{"n_layer": 15, "d_model": 96, "n_head": 2, "n_kv_head": 2, "head_dim": 64, "d_mlp": 256, "vocab_size": 8192, "activation": "geglu", "norm": "rmsnorm", "norm_place": "peri", "norm_eps": 1e-05, "positions": "rope", "rope_base": 10000.0, "rope_fraction": 1.0, "qk_norm": false, "attn_scale": 0.125, "bias": "none", "tie_embeddings": true, "parallel_block": false, "extras": ["capped logits"], "init": "trunc", "init_std_qkv": 0.0434, "init_std_o": 0.00687, "init_std_up": 0.0434, "init_std_down": 0.00486, "optimizer": "muon_variant", "lr": 0.0127, "lr_mult_qkv": 0.7, "lr_mult_o": 0.893, "lr_mult_down": 2.0, "beta1": 0.9, "lr_head": 0.013, "grad_clip": 2.0, "warmup_steps": 200, "schedule": "wsd", "decay_fraction": 0.714, "decay_shape": "sqrt", "final_lr_fraction": 0.0, "batch_tokens": 32768, "seq_len": 512, "doc_mask": true, "train_tokens": 141800000, "steps": 4328, "dataset": "wikipedia_en"}
Each number is 128 + 24 x the weight over the matrix's rms, rounded and kept within 0 to 255. Layers, rows and columns count from 0. Numbers have three digits each.

# layer 5 attention query, 128x96, rms 0.1, rows 116-127, columns 0-31
160141108144111132157159134105101096167135149083147094117125141127117146132148157132135114140124
161112137098165087125097123137061150158111162154117139142151132148176161134186125094112138141125
136136144136135132151122154116132095107112163127129105138124144128130150158112157144138143123129
118117140140145136152093102134136136090150082137146180155128107105146123139146098130116139124146
118125133089108106122150153197100100149087099155097113155127111128128110134151102169143123085113
175125121151114122152147103127081123080117114132152130136121119113083133143130118169147143101142
126135129177100118127153115113112161109146107169091146133153143126108157096162105134134153101154
109139141154131114103142134123135086138095113066123147150145142126167142124132083078124099140128
106118127149166131135093134138102200118104147110108151140136121126144154134129149155115177106094
113126116155192096107143103080103148154098160124110164134094163122098115146147092099130141126141
155135114136093113141160121127136141104110144132111155123126141110142106143101122137140113124130
141144146156142158143166112131145113120169126104112132152146147138140123188095135127130112135099
# layer 5 attention key, 128x96, rms 0.103, rows 116-127, columns 0-31
131144135099094133122140104127114146127116105111084160133119149183127071114125107130144121153125
121146081090139170134169126138134124087145119113167152140080090100088136204117099159132132096174
140171133158143177125120124110125115139118097145128127114138099120119138154152129160135127126119
114144162104120084135132119129112084138132178100119123143110158133115129079131117107128143173077
104147124116152157164174086145072133157102124143144162107163107102149120144127103142079120140150
066121116064143099130151137135105086144139091106122116120152145162195151113110129107132126118173
115158087119128157096091093111100126143089138110145130178128103128099132141105125126122139131111
148129097126132163109102099167149156106141108194154142129103114073069121124134181163099134191147
115103141171112114127162130102119088084129147134128120143099110160162117135108113115150129144163
128162131128121138099142102130147119107124158122152153161126115090119163107107154159142089118128
129146147115149130065087095126126130155110137123138179140124087105091139169124133136081134125152
120151157162145123117145170140122126100107123122105099150161113158146141108175116182099173139094
# layer 5 attention value, 128x96, rms 0.0996, rows 64-127, columns 0-31
129123091156106128125115115117119117132129159145125097109091128133164108091149139144118152141136
118145126120097131143146165111117137109113159115119140151148087134115136094164177144113173111169
117137125112119124103143126153150119119110119148172114093118147116125157154154134117130083092107
129100094169107094109135074168146113111136141141130129130108138121129114126095118119146132085116
109136077092152140132132103135086164131175183144155165115108161135150090157140100102169117121087
132100117096144100165151173088100114120160138126130122124105110122111124118119164130132092158109
095108079111117121147157112176133152118131094117134105135143148110145092140098112083104120117124
142132134148141153161138158146147148134172139172141116096117160163170119094153143107117148094154
130175143138130126114101113143124159107145103151114104144135129140093098150124120149118147083111
138099107156184113155078132110126138114113121083083136130176119158102126086156163161115145157140
101103144127112149136134131096120134146129143161145090141120110094157125113136119113141123090133
121136144123096141129166153131117148118141093139173155120122143117124118090120123133097151134137
088142129121105138125141120143096108130106142121146116124152125111118108113122161131173129078095
086078158135092132100109126094126142071147138153094103108141126160106111095114135185121101138093
103125134141137084097145138142126148186116105148138146157122084109152138136114117130100134069148
095159109108107148118157110112112135076125116120095101136151139113102103073138117089148119095129
165153139119146122154126105166145161143147132148118106189187149137178152120114114137110131187138
142139102171112113086099081134109100077124084130112132092141145134125147137132147141069122131096
130122083084164095131131114145132133184114126116129133155114128110123117141118165131152125122133
118117150146127157156114128119118138075123092076122127180126137105077121144133118131096139141146
130160186129148120117114121089125133145107114106141119151082075161109163142113126150122121112092
144084125121142108117137186130146119128138123140115098101131131106132157135119140140141072104145
186133117149159089134176111116138126134118155104145095133127102159107111109124105131134107144130
132101155141137105132114141113123080165131145162083117146130138084143121125097119156150128130120
159146116139145095139077131133088137115141149097124134132158121128158090122098168142124150113091
120098140108160143130097103126129136130171127146167101107119135116135108130127075075109093129119
112121102095156156120137139151069131090131154107106147154160175151108143127144106118097168148128
124167145098147113134118133123119096109142126156097132152162139088114161168101137131172100114124
134125161159171137131106099110130101142137121162146085140156111132128142143163101145106130119099
117109156172088140119103096135102130136109113110103145162143099089088084103125100137193152146122
112123156127154122089142096107114138125159137110113177122096132120114115130114122124126075177144
118156137087097163126130122127128099173162100114161109137134146136136137106165157141144127116139
102146111184122117135111127124127161102098151145131148099120135099108111109167135097115147142129
136176085111085135148123146101108078138109121122102128119099159121090128122145169105159128096139
117105106131107136103113127136133131098129149121117113107162145140160176098135139113125115101101
083122096123117087144143113115113154096097128119127205100147166123136174164120155098113095100165
121183067112138129174139163140090123151104168180152143130114134129112114141169163172176108087147
115141140100151107156124174123160166104174146152184135143117097098111133110172136136172118160105
116117149124109114126110142099143134081124125198132142141083169128126129117129110142133140134142
154116093112095135156126159117174090131114155120143119104119122151121084151137119123168099146120
112149105088119118123138149164136121091133136114101170120125112090135149173160095123110156122154
148183142106128109127146121109175129110151114145096129141203107148078113122136147110129160139152
154127144076133155105142106111142141121133172097095134105115157128138161161120121125104139082157
112155154130113133111118156141105122112090108115137103077146111118104142093132163127147137144097
098148132151116104100162116137106113144140181126133133122101119129099125142141108094161111104077
105155145159158108094158114126116109132084154133144086141098143104098077151103126121140144137124
103134119122118118094134088109121139137110118124125123102131109116150066113095140068117149145091
138139146141143112106100120147156144134127142092127111155131084115168150208134097118143159105097
116114100143123130135110133112101113130140120120102130150120164078118144155161128106139133137119
117125138151168148114113092121123121088134142148114086124140124120179152138137111154136154125133
113126100125120108163107161145150136132142161111130153086126122111116099122155132100104110151094
151048094139086097121119113164166134128094076123113084104123107161158133124122084125116124137133
184158100109118133124133169109135170172101114097092106129088157128116075113079131116132097163148
157130136077123130082141106124126168140110159128149163103106132164181177123151137141086102129138
135136114129146126085133151117103146154133148126164125141143137069112142101118061157124149126119
075112171188119133092156113150127112158107147163174145137141151108125102120138114125149181075140
152127116136123121113107143194151119155161153182105155159147085164109120113147095117112127147141
122111113085090118180124149137132132141150115065109133157127149137118123146174114126178152164183
104147136106127157133139152111128084095116119134121159126109160154123156087093138117094115103137
163135139113169125179115129126116130134174123093164109175127158103141109134129144131105114144096
144149166150134108121145082080131179157164128094155141076126106092124124159136135105096118128171
153146142163111111089130122149138134159117134150070136123135139132113100102117144128128152168161
176092133093133146139140117097110148122172079161165135164134124139141123126103109129118106144170
151105111107136091125106139198140130118158131156118112119145158142138118125067133124108117164119
# layer 5 attention output (transposed), 128x96, rms 0.105, rows 64-127, columns 0-31
112155130138114139141147084124123122133140128130085129096116121150128127113154101125153138111171
141153121122150128091131097122159121133145109100099133157138137105057121135056118142121115127099
114103116137136158152110107102130142127144137143138133129117116103149130121151122120126150157147
132112095060100181132132114148135140145177166125152127105147159162153136139085138090154154140141
115108157088118105139169135114171142139103100117145146163150078148180133102156141145150150141112
148149090157120100126165132120091132121092158162129121146119145095117139140130138136115107108133
169115101081128114117132128137131102170151129181148157085108153140124139179118154128107137135132
102153151164126088147160058137138157113128141138134156122128135136155146149174113156127125152139
127097140102092111151113187116141164134141131137139143136118150151152147104128158142150108136117
092152163127142143144087111091136145150123130051085137166085156153075122129093113126146107063111
121142159183174185115200107102162130135109123112138083147151106116169142151159122111124155113108
173117153108107117092091141104131144099151140139117116125137091123153133138144143115127119129130
118140133161149142160127123128113123155098162084113152146120113121140151136090083102134115147159
123158147139142108101130148094163111145108112184114117125123135161142154164120115118107122095164
131115125192146203145127116121142153113180134161196072122192157139142130085134148117145156152135
130126089128143132143127151149125120158115110159152119117141103170121122117138100123097149138112
122122147097177091090088141131105156157162132174142114156161110103111086116146173107126147124115
136116103118133113130117103155097130136123162135128166128050151145128121172128103066163115139132
110114096119126169163198127132103125135138104132150138094123121117116089075118123130117145115152
171110131127119121112127149143151128116143110103110131125119128100144150146163162108104152122126
112114124159157109149148169152093148078098130131142088111142156118130095101125155097168092159168
123145086176085159162108114078145125116127102166164120107132152134134124106165123185084144118107
124179124151148114108148101158100137106152156143104126168102137111086127108086171080184138178141
128162082167156144141195136128126144157106130111155131120144158114101102178094127132099142111155
159128093129126109150150134116133116143176136099120138160102118136110126095099161122175145137107
145095115117139106127152139127118085107108102153118088165132150111150162169147154101139130123065
102144128103187107116085095124131115169089130090147161123145132086142121147133096122147155118134
109103088114103123113119147091107139125103149085153130130142143129119098124116139126090124142100
148115116190152134132115122133114147098112126141132152214158115138158114159154104084126170119150
193130127134112164094127165147126111152132151069117073126136154139166114100080159113101117111147
123109132149109105094122119125178124161106110113122089124140160132151160166126128158106117126105
087151174137112117149117127164123116127105116125151161136135084093088138143147072143124149165133
131091114157128195114142077093138097138120148069106116123116129182163120090137148107115168116124
073166079116072163097148091124150130120128145066113171104080123115107159103142064126156120161102
092124139105127128101098086121160094142137115147096128087110116126142138135147102148156150141085
098081123101162139128097126126142108157130118120106144077069137079132153157112144146103095123110
115118118123090125137143172107116188106091093078145164163196135122146106078103114160117146110163
160102108097121131148148182115099076089067147171153109156151152136109116085119180129089125105126
109102151175111160133211151097131114133108094119117092112139065132137124119117164145137154097126
140159118093128138127204151156086116095132125131134141118097123125111132101145123123112113132097
163112132083103147125132126129128172088171094114141123128169144123132150073098140124128075105130
093114128132124147110120129150077151149129176158143140176145152146096172110094096122137144130104
061108155092139137163171116139164140161116117084137137168119073097130149139109086156133133107103
159154127120109130103085136075122126130130155130109114129103104143110094086117118115165089166109
117136077145102132125091087102166085121072130091135177092106147149136128134078127140095130194138
111146131163074132127119147123135119140129087083089121113155102177169169087123134137123110125095
144123098090157140118126115124133080164183147159120089098143144145137139095117134076148158132105
132120125116171144174158108123135145094138107080159131115115154148134101128141163122125096112131
105162134114154167133130102122175168161122099074151142115120135116148122138174124111105151097113
133139139108130102172125097154131119157142164122143144129132137134120084129138134139138176140136
173109101155150162120182113115138115143112123135126143164105127151121154148114111122116126094143
166178142106107144114122135084127126157169136177128103117039121122097144163093138138144133123128
069133128116112126111139150063114130152107141142113113118087095146082148123171128175137135128079
068087148110117101127096131093165096099132082113141060157141075146145110099156142148106137127098
148149133130154160109118132150159115156135099080138112145150124159118067130095154158164172092139
116147158153142147178114149140141131170104090061128108103163131156140092121073124130074139152143
127150162192144129123142116105132147125093094144131122119145151166115115110087110144111102123107
112190120105107131092163123126160137117129125105158110094157134066131149118212090166133081104191
123091131181137168105112117132130100124125071138091170099101103126106166152064105103162172146127
111121121139134090147168131136120144110122148080148133192140090148117118166187178105114139141116
150089136152127143172135121144135158136152144136152118151130119067169153115166137142113181144148
117145136079133129102120144139103166143148118156149131068137162123132142116111133146103123132096
155125139131122106119101149120124091116145131169146105146140106093146114120157180136099149130066
122139114144122136148124133054141121174130142178149113128111116158093111137148129116171104132105
# layer 5 MLP gate, 256x96, rms 0.174, rows 0-86, columns 0-31
093099125083074145175120091062124114136107154115166136110156153185115107128157118122120097145140
119141165153137174125138125134083120123134138112132121150146132144132139137129081148107101121129
116164087087102160149158107082148133103150141125093145118143141140142127162142111147141136115138
154110184156139085127116146106124151127104091146124117154159118144095139111166121119141141110082
183110115111150123120097152144139069119135138188154091138125171099105143122076135091116099113112
079094168138089129114126139123141108121179127111143098104166151165177147115163103154177105151139
138131131095121161099128101138182108122144096153093081116137129116114116137125087092120129148116
102098114135144119129094144089147124154126105125143123175131112098138120143138128106137115096156
170176111098177140099118150104094121179100164146106173137151113091118134125140107116143126086142
144126153174136144093127143111096134131104125135136130134123154097124125131131153131132124134133
098130104087134122185106136169070117102129140155122133076092182127101141105159153118111122110148
121146128143122131158118098124102123161147121121147156129151109132123168084135091132163131084112
102115142102163169154156143118137141115137138085126103144140134111082142103147082133144099103149
120131098151125149099124133147167098082128151123132114155092126144115133105181134105156159122101
136122125154112132124091169107104143110128152106120159158151107099145136115145146136160140103141
126115120107140150140160147106141122162111118138144138127131157164141151090144201073144149082132
102119115155165141167129118135106145135125126091125142121112107106161139145115126100117129089113
158136109148151138117160127141114128134152130161174158166153112110062162138123149152135173124155
157142131151160167130144099141125170135170106077147157078126128142163118077113142126113105129141
118124123126066137112114152145121141124134103091064100154136088168140069098117117104149130134124
153165152140127153164141116089166157122115124121142169152118123147142109142110132154167093094174
156129093119147128139109104141105100134128118139088120124103090126126126133084095148106104143152
156118150154114121119141159109148122115113145105154123130122100133122098137128133105161123142087
153167162121126187164131090120129105155151177141189113102109135141149133115116112124148121109140
091123128112134151117127166141091073151086095105139077120156153153109085099094117079154119136136
145145137138097105151110134127162172138144147145122163084091120164137106161152142157108148140145
181128091162126157145189162082142137139136155122128105107143103131145161109090141122136130130152
152152057122165163146128068119108168179148123138148145175147155120150097115132096086081139142115
124117165160122170128180114085096125138128125096141139133163098123165173132090091153163101115126
178107104145159137132133092139109149094126117123128150147083103147121162141103117106135147112078
147115102150163109121153135109114127134160149167149153164124149117131109108110140162105132166150
147170116153129099109157146108125130147167092144122084127110143177094127119148143110150169091151
136131115111081164128130110090124081172131148106148151200158162107123104120102114171111136110140
154115126154127155107143103131112120141133134113109167159131112130088174129143107123161089110154
140153138082122104124083151081149100123137143130112092070142133114120147140110140136150108125140
096128121144135143115118191142104104108132150150141160134143140207117174080120163109135153147100
096128152111128132115091126133135189112122103097137124113159102098147110142178103138161143121113
156133137147139176146106109168121106133118121107122138066147118117126115127159115069080072175135
127108145144138114125104165110104184116083137104125096147182132120120145153111116139167113114140
145152122129128156121097140076142136111169145138155123115095145101108129154160120109158080106129
077124147109098128127081125151131112133125105127121129102065138123102081153116108123148157154133
135141128164130119134099130092166141115113100115103128131118140163158123179141107123129113098166
116098132130115122162133139125137143142116159118112113108141123168104104113134104150127157143175
122106126144155122128178098110148136129139124186149149167139146102143119140174145161113134157167
084168083102146119109102127134121105138157137119121116092112143126129142108166122160122141130119
160133101128134144134109131139181161074094109099111133124126145098149081142114125128094108093134
099108114119110143134090178064118146140111099119084094121161137135125150137151108128118146147104
109125161156165145130148135134104083146064121095125086128137121134107112105095132129106138156099
087143123179158119100143147127129140109132099125108114117166139156137134117149117182144137148155
118142097115109145099118121139142163106118163150098143133133152122154131146109136144097152132128
110124125151159130142166180104145094140101130129145111106146122108141126136122149125151134138095
147108107130137178166153158115164101158160112151135072097151115137095152113142123110141137148086
133124095103122135130141104163128106112155092116156125126152119116119140148094116119123138101114
087116093145110107170117162114153178125116112150155097119105126100099156151137150168139124133136
109125106150110134128108137158162155133102153095110101110193136144087149121119110156138134125163
161115141126148129133125133139152110093114145101111110147145170111142151099184164137099157081119
130145123128134116113120121148105119106096125123120117168125120109127123148130088143125113116151
110138142140157093128100152126136111102137121138103126143150153117116119121104153171117087141155
128069133062118147119128159133133133153137126103114118089135099148124149137113100154142127091096
167050113127103141126132149107125152140100122114138114137115133108177104141132130092150136125128
153131085126100087127141115111154122096179136111135169093117113181128108144120087122150123165151
135170128134159130139151122130158120119111112173132133120114113112104128122142143130144135115133
095097126153130079166130126124175132138097126145129108117148146092108116169123136132127095106115
158147115153118090167122104110121136125164114089162125169120137121184112105154118142141135116112
111137136138117163093103119095123121122156187098106071147121106159116171103114129138133130154138
133104118132119159131132131107099114080133108159126106180151129114113118156103172076123139136134
175142117128101148146105149148121125115108149151146141164165127123081157096148122159117138088133
143139123090150156110134100142107137127118144121111119174125144078102188119130152116083126049073
134116146124140131113076136178120109137131115156147144093121146122150099138135154053083143091155
150111097164145113092128109091112132076125134134142170139094121112141121139128103126143123164113
147134121127079129174116169126129134109132125110156146105114090130131158116147173122121118128084
175117105153123130136099129133126097124133147150102111150126114129161135116155091081138135111150
154106127098159163135104136156151145119117182110095113149166158141121129070176127093109136105110
100144134153146141126079150130131192163141131139156155168161138116125136164169112122131114105178
144134118086135097127132111152132151120146132144097166130124145153150134122146103054127139128135
090129143102120157159106122149165098136157080101138070117100128123135131104124103118158133151132
091114126161108106095092129162152120122155108178127112090097160145109134138119131176146122162106
170142142109151107096085100128149121156184143156151151101141173129113115099147112135149134145127
130160130182106129138148130101105135132163097098138133076170130134123128118129126142103160123129
150157129111095124126140126168076120139130122179124149149143159144146079107144091165080114132128
152152111105152140093129140103108100140139099091118107145147094127146120113085136129147128131139
126169120134115102083142116142134171162113154094110121130082159125092135167078110147162110098165
088078096107146122147135118124105134132117136172133135119093131096116133122097082138116152130132
140099155107151118116159127128128112094132129156112068109102173156137154112098132120144155138128
118114137136081116124118125125146068108121134053100109106112122092142148163122167136143083169135
158081135088123072127161128165104117100140110171081130095150136125158157126143127180112105061143
104103117181127143113118130137122160129145130083123112098101139146093181134155124117132128130177
# layer 5 MLP up, 256x96, rms 0.181, rows 0-85, columns 0-31
113081143091130095140102112123148106101129083137127114104137127135138124104148123192071148170129
111113137121119144135111101103145157158173111131170175121126098095140151161138135170127150089156
124122143116131159114122105125150144122157093106148148080131156173103100139125103163157114126174
086158150170080127136113142155131153110104117096134116148172096081127114127131133163155113129122
105154129113122112167172114158149146159124148131122135096118123152165153148127153147116141148178
132136094142122110143126150160122119129130134139117115107122094129117168120108144092136129113102
136179072124100140124169108139116142175146133116131113133135114139133126142098107161151178111141
125104141093145128111143153169098126087137111154117126137133101112097109153163116118132138096095
163147133141121143144060140100108107171105152155127159114116127146103131102127112095123140142126
069132135150166125133166141130112131133111137140129073131076131118125125125133124129104122127150
114141124121197092114148113107137136117172127119160123130093113101142120161138133112161137101113
156156128136110132161129124116155102123138137096140080148163112144123103116208174131145160119131
127107118119147181145157107117126089102163127128151116140118117160125131142122165089114153132166
079135092112111155130128135137117116124099119122120139118121121093145147141111112090109124136145
107142169148119137130092118156154130158143104114131116150100149116130100153112146108156161130150
107133110139162081154091088084141091116140129160132149100085182126158123143122139132158094159155
186126131072131150111170139126095174141170100146081115084125106134145162126102118106164124143097
153116115157123097137144125134174056081142137115118125137094081131151144086114130144144098145155
116070080143111117158111126134145083134152137116130107117130138137122114098074141122117102126114
096143084091137166132123109155072124188125124104118149162174149125127127133113109166126093128121
119137131141106165142143125134122139159125081106136123112111104135162111152113136182186091106151
121116131100131133120138102103123148102135109124169111128136093126100094095106121136100121118123
119131112107108129121158111137161140113119140122088128142100172151107122105186117115115132140084
176111130130132114124143101139125109147176140111155075154159103155114097113141137097134128100111
144136099114142135095142131133125128124079115126099099155196146137101119091139101093158080095119
097097133126146159151133135114150150133150095078127098141153127086116138115133123076097104149101
138111149136147133123124144093159105141146094126136137121176106165098137098128129127120135127137
146099107135126141117153152120180115125144145109094116166133109108126136118112152170113142110140
113139079096176148138124139151154098144128150171118092140122126101126095125099095163176158141112
148132096137135147107141085099095152091139135142127166156137114103116165122125141126138137127088
147112128107120106097122143132134156132112087148127128141131106141102137128120185143089150162133
132123100151133116120135121104135112134146100110109119100140126134149105122129139118104087097127
090126142134140140118185145124134093097137138141109095153131129104146142138128111132110118117098
163099096102112132126163129169106086143148105189149128146110149115118116131123135082141116091144
170106145143084139136133096137121127084130102137136133111140095110105159106122131106141123130115
109128132110161135144155106127115109127108146093120148135149109160116105129135117098132146128112
114153138146141113131118094107112130138088120117129122156118124117120096143078104130106097118166
131117146122142094139103151126113143148140162129168145113086136123070131167126137143080134179134
133168109100122145118110128166123148140181133149160166098123116133131117144125126142126146132168
112088132131133108144102114140124127148123124125142101123128133169188115129115139131144161127124
107129136113088147120098116147136136162109115134110134110129112144092139129123099164102153140128
141154085163128140106107170107122137077091143133096117178080106135145146123106153147151092110157
147160154139126123118132099151117150138160127084139157087153136142138109125136104178135110127166
110127139110113117124105143085142117142126140081102143130146121157144110123099070090141105100129
132140120100154090150143141121114120103095149084148123108125140129127143121111131132137117128145
145114164074115159113177149140140107154140125121085156140156151142127086132110137126120155144120
112100121081143124141105142117150166115147137104102129102082138184121138144180142152104089138095
097171097152133127082111145147107084105131130127151158115117125157092134082124132092159106176138
164098155143118157111147201089124169089120125137104132107170117149150119165145142109120153122155
105148150143132151078107153140115175106123123140113106180167157094126119137155111100111137140167
143157106123093140104195139110102130107105162087090142130122132172102138124084137152129106134118
157101106140127131104124122118092181120099089152145101150107117143142129118163127129144110113122
147136111088100143135110127135108151141079146138107143146151082176109120103133148138089121110130
110138115138155140145148162108122119117113111181132088115094127133099148118130145148131110104129
127109151110105112103127149136131087146122111152106132190141108116118088114086109128169129165135
127123114157113125125134089137115119104144133104076105132164092153131135127151147148154169144102
197118112092114155158141149135141125117097141130088130130113099137148135164091113108101143130119
136106116125115110142131151166103100112072099115085126141171115109141117077142125160111118107160
133159152190118070111122130104091138133105146130142139146152138102132120146131112133135111136161
141106126123139155126131088145109142136105096089113092103111113141146088143113115098136123119098
112094151107117087120073116103124097079123116168116139116135154137127135107146157130152099142108
125136173146174157164163095089143135166182118141175118150147092184146113110117122132121141111136
155121122122100125133149160108121101159166124116111156158101136136121121124067120137174162144155
115142093114119137127132110114091150165130116139187161096102179112108093154071127081114131118095
128070097129125095119124153133144138108141153157156161145148120121121120135120123134156124094139
128162128125138158126151146135120159087114158115133105104115089143099130079123121153139065157118
092151135132137149125142124083183109153139157096122110121122087123124129146127129137137131130108
109137147128134085152105160121147117129138133114120113109139164161118101165114118110148156171139
148144139122120083136137166110085136101142165123094088150160137156127129080107122123104155136120
164140159156144119097121098113127130148135121138117107134141119108143130108131163125146155179124
127127107143116124131163125129114122121142136099150074175131127100151124132153165132095141155145
145125144094135133136170103137099172125156142165130151117180053127131085110120158173127151110123
131135100098155165108148122132158097137114136133106105145159131113090148085134161121110133106071
143148156096136123123181116126120141072116124116086118094136096119125138103123136137101102152150
068147126145135100140150117095157160112117138136105131144089160131166139123117097082084111068099
126149148102104128129104147160161150133176072119157120134130133107147095098139138156131150149156
139114142116088136102104124160124190087110096110134111162131128133151139117122152092118140129104
138148131171110142121151148102135108177064078129087117124165124120135142098080121103130123126131
120130126178126104117104158081126125122163128193111128126120122140140135126151155116117150119144
111140142127149110118103119131153159089111114095158125135154088089101144103138152093130131134109
155132128094149130118128158127114122149161136116111155138153122084133150147067138143143139096107
166144116146141126098108137136157095143112098111119141106124136103133129150136132136120133132131
153115145182105101132058158127147136123107118126113132121151114110099159128093134132152140121163
126101161125148082113126125132164111149120096104186107126114120124111098167105170135106070100095
134109107086132151163175090123119135100139125109125124127154068168154122111107113123148114099134
093106136115125181134103115144079175091165110087130081118126121145151133138113141122167105132156
# layer 5 MLP down (transposed), 256x96, rms 0.195, rows 0-85, columns 0-31
148169119162168144105168166172160143140082138158107166138133120119169122146175137142123128120151
115105125102120086092104141147170132119124137144104095102120145162127118125139161123133159130108
104141120132146087121117158157174094158128102116136172141165104157116130085092117085131147126099
096108067106169126141148125096104104143127109124159132125114141108157147137114121117090098147168
122121134156135104147114156120131064147119126156171092141142173139082114072136121148150113124117
156139149108137114124128119102132130146122112107105159104126100109130129124128178139113113147127
113126178153118098109110120119154107116090164122104121128090143136119132144138126109155116164122
117146084146130127119155144095168134162140138100182150112128163120105132088164113139095106136128
122121152097165139150187096153163155131100138123152119130128118136155126133133139168125133133168
177122116167127124135107116130112118097123113114169169095182137132137153154101135122145135103109
110143112142107119130133133122157125179107117109060109145108150164117165096175119136119178155156
103124071101144158136119180099143120121129144134090139113120148132123158160097150135123137144131
098148100170078085142096155162094168124128100156142133124105117138150127155145157114092147101113
142132137100132133116159141155107136133151122115144143124133113141118132142158154120170164147095
136133106105135165106150151100131148123123106134173141123124140147105117106112140101143097093153
104138120123144176111142184141112163100113120101101093103116141189120189135158154120117126138148
124148082118160158137140149138163153133157133085112164103137169102125134107139113121099084133095
095113114105119174121122115107113164129129120146147166096165155133105124161112138128112118110093
128153170081140168098148105170138132106123110154133155106092108129118130130115105114129127116127
127117149121081123140131202117147114081150133145118114098122122198130095129105126107140128148098
108085160127154075141122145108102151108114110147146077098174160109107182114177156110112156136101
118148100149129135146114133146167150151091175152117148123137162108167139154140162114130132144123
158115131142154110146119171115143101119092148156166126139141123148139089152067117112181136106093
118127115126129110127130165142135110106117098137107159130137142101105173158114137115134133123143
136139141102102110159166135130117169111162067154188122150144137135165140114133133106116109153059
144119131134142084113109101122102112156143114103129131123141096144143136108098110121112109072130
113133135149098152132137140149119136092101138124158113140094140135124087122168145144108093159139
104119126125099096148143134143131145132109131146141143070100104150135101085147162091158100092113
096082165127152160090093102136136145125157107125133137123114114144090126115105099115126156107143
079134112103101137090109143128152181138111127185115094105150120106097135100124148140130146141146
133088144112061139125109116176095123089128159134137080109124143129145135136127112132162135067124
103124157093121141120136174157126151155072156134111148124138114090119141117125119125123145132113
153123112135118152147092146131113149144159109178127097129163133143149109118163085119140130092145
139128122104147122185132174113155132141112089123133120134164146079125146140176109165122130109126
139154102092139127112099151087147111173112125126096118131123158156107092105125126132119127152152
152112126127129116142147136139147145155089127148088145100111106107089132126136110149171130091093
101087149126127144100096132120110146123164131128174132118113142122181133137156096129105099139137
149147130142118148118170137119107137120098069122103110129161126153100107136140127085137174113120
104092153127102164125151117090080118148106146099084123115150143127102164105137096135145121138110
146144155182130120135150139115166110126153108150137122117109137136119138132139130138083134165135
138134093123110136112143136115128110101154139115111143179150134131135136152127134131113130111153
174130111110121125159160154120125127076157159133092119101126132065102109161074160160170200111125
092124106130135146171129143083154106093086137164105138149105130108155169135130130079117133115100
167102132163175101099165120127154150156145114131135155127113139121136118148164157155126126136167
097133120128136135135107119138102143132136114169111118106150116151071105091182117124104183118138
107154075158148088139102104199099089155105120133159111110133157127096161140129102111138139106167
129153091177126127105163130107113078133102129154137134152175129078111127093129145128146151092155
177094082120093096144117109141170143120132148151092107079150155175130127123135108145122130105151
123148138094106102115131072120125137158123123118175112130103090113125158115091157125146132142129
133140099112133160169126106122101142123114103125128154111129113145117151138128166159123142153126
124104112122092133136074112115184126137143128172128142104121102128172105135155121142113140137151
133147155117112137167131128137159091146158140138066137103159130131108124137103129147117136125130
143113130113155125145119144105120118145168131142102133107112147096160109126116141130155116125133
123148168076127125084128092139125114118159151125145160142135108126164102106141115123123125130118
150117120112148098145146120114121121149154143112158124123120122128148192132178147103115124097126
153135122128135177134112146115138105148121136151176108114130129142121107106136111120112090119159
136130126149114098128121119111120092148115141123170120135124133106175096108123181118173142123108
155170124134109175129108157131106085130129101119104169117130165124091127167137125127113124151115
163099131116148120158170149076106091160147121128088148135154132118142144126141125121161164145106
158114148104163160173095145116105114109142121160125146146129129155101153079151108179121077149115
153161113169118116129115169127102127112140088138106133187132187155106082114045082143143162133143
117118082127099101099096136145121122101069143137114133120106139084100160158121128129135111136119
098133092148173089136118110157151166125119134125110117125129138113113138142130173101097079123144
123141144091207131117106098106161123140088133144161100146146171158122141124152103098170097114163
157100104135104085173154131132140115131166110143130050094161152133135124124101078099143163129128
139084106111106125166115135149150129155131114133117160122157134117128100160103130114141190128101
122133113132139102123090121187039136103126102179123114152147153151120120136152108124129147137133
117073112140153174128142133123098126164161104153104124163121150133147127132149116111133118117078
127084130106156128128099150171156158127179155110143107083155152158157105095103160140155093120124
130109106096135122117155150140160140121159147107131145115091085139116100159142142145107101121114
119109157092120150127127142132131173157113105153143159098068102143100125118104158138126108094115
089137112172089128110076147186123137140126100124148129122096138111122172161089117110139149143136
118132136146129122130119145134169129132150109130120092110121120130132123195104125174142148178143
149156100133118149102068112126117160141128119111123150111146139106140098102132081102062111090143
123134111191166132137132184124135128121075125131096105126152194131109133128147135116144143145112
119112144146151117122147146131093134120110179144087125094140123136158170143179139104133086138142
165156112102165162117135152136148098156101136151147180106147114142124139092126116163141118107133
175146160085134125162101103103092135172196127101159163089153136136140114127146102124147147160088
131108148095168150108124106146149134124079104126148136161106118121136112141126126157145081120118
158144118101122102133132149109082146147148140157132110144156163164143101130146105172099163119151
132099135149104138153135128160133143116113133152112124124104145153100107128144118112114122091180
124132162099124124110150084170102162127087118123128113153149161093121112099177164144126121140131
125101160072135106147130162131129134127148110129095139146114142118108095119113148132121110150132
136148119143104133155119103136098126124110122139122151132127123140131122091146135147115176172186
131115106137117131114115180083113158112161125169147121106127175146090101113101117159156155111133
132149178160112110114130124145090141126131101168121113113160152113143141090161119179099186105123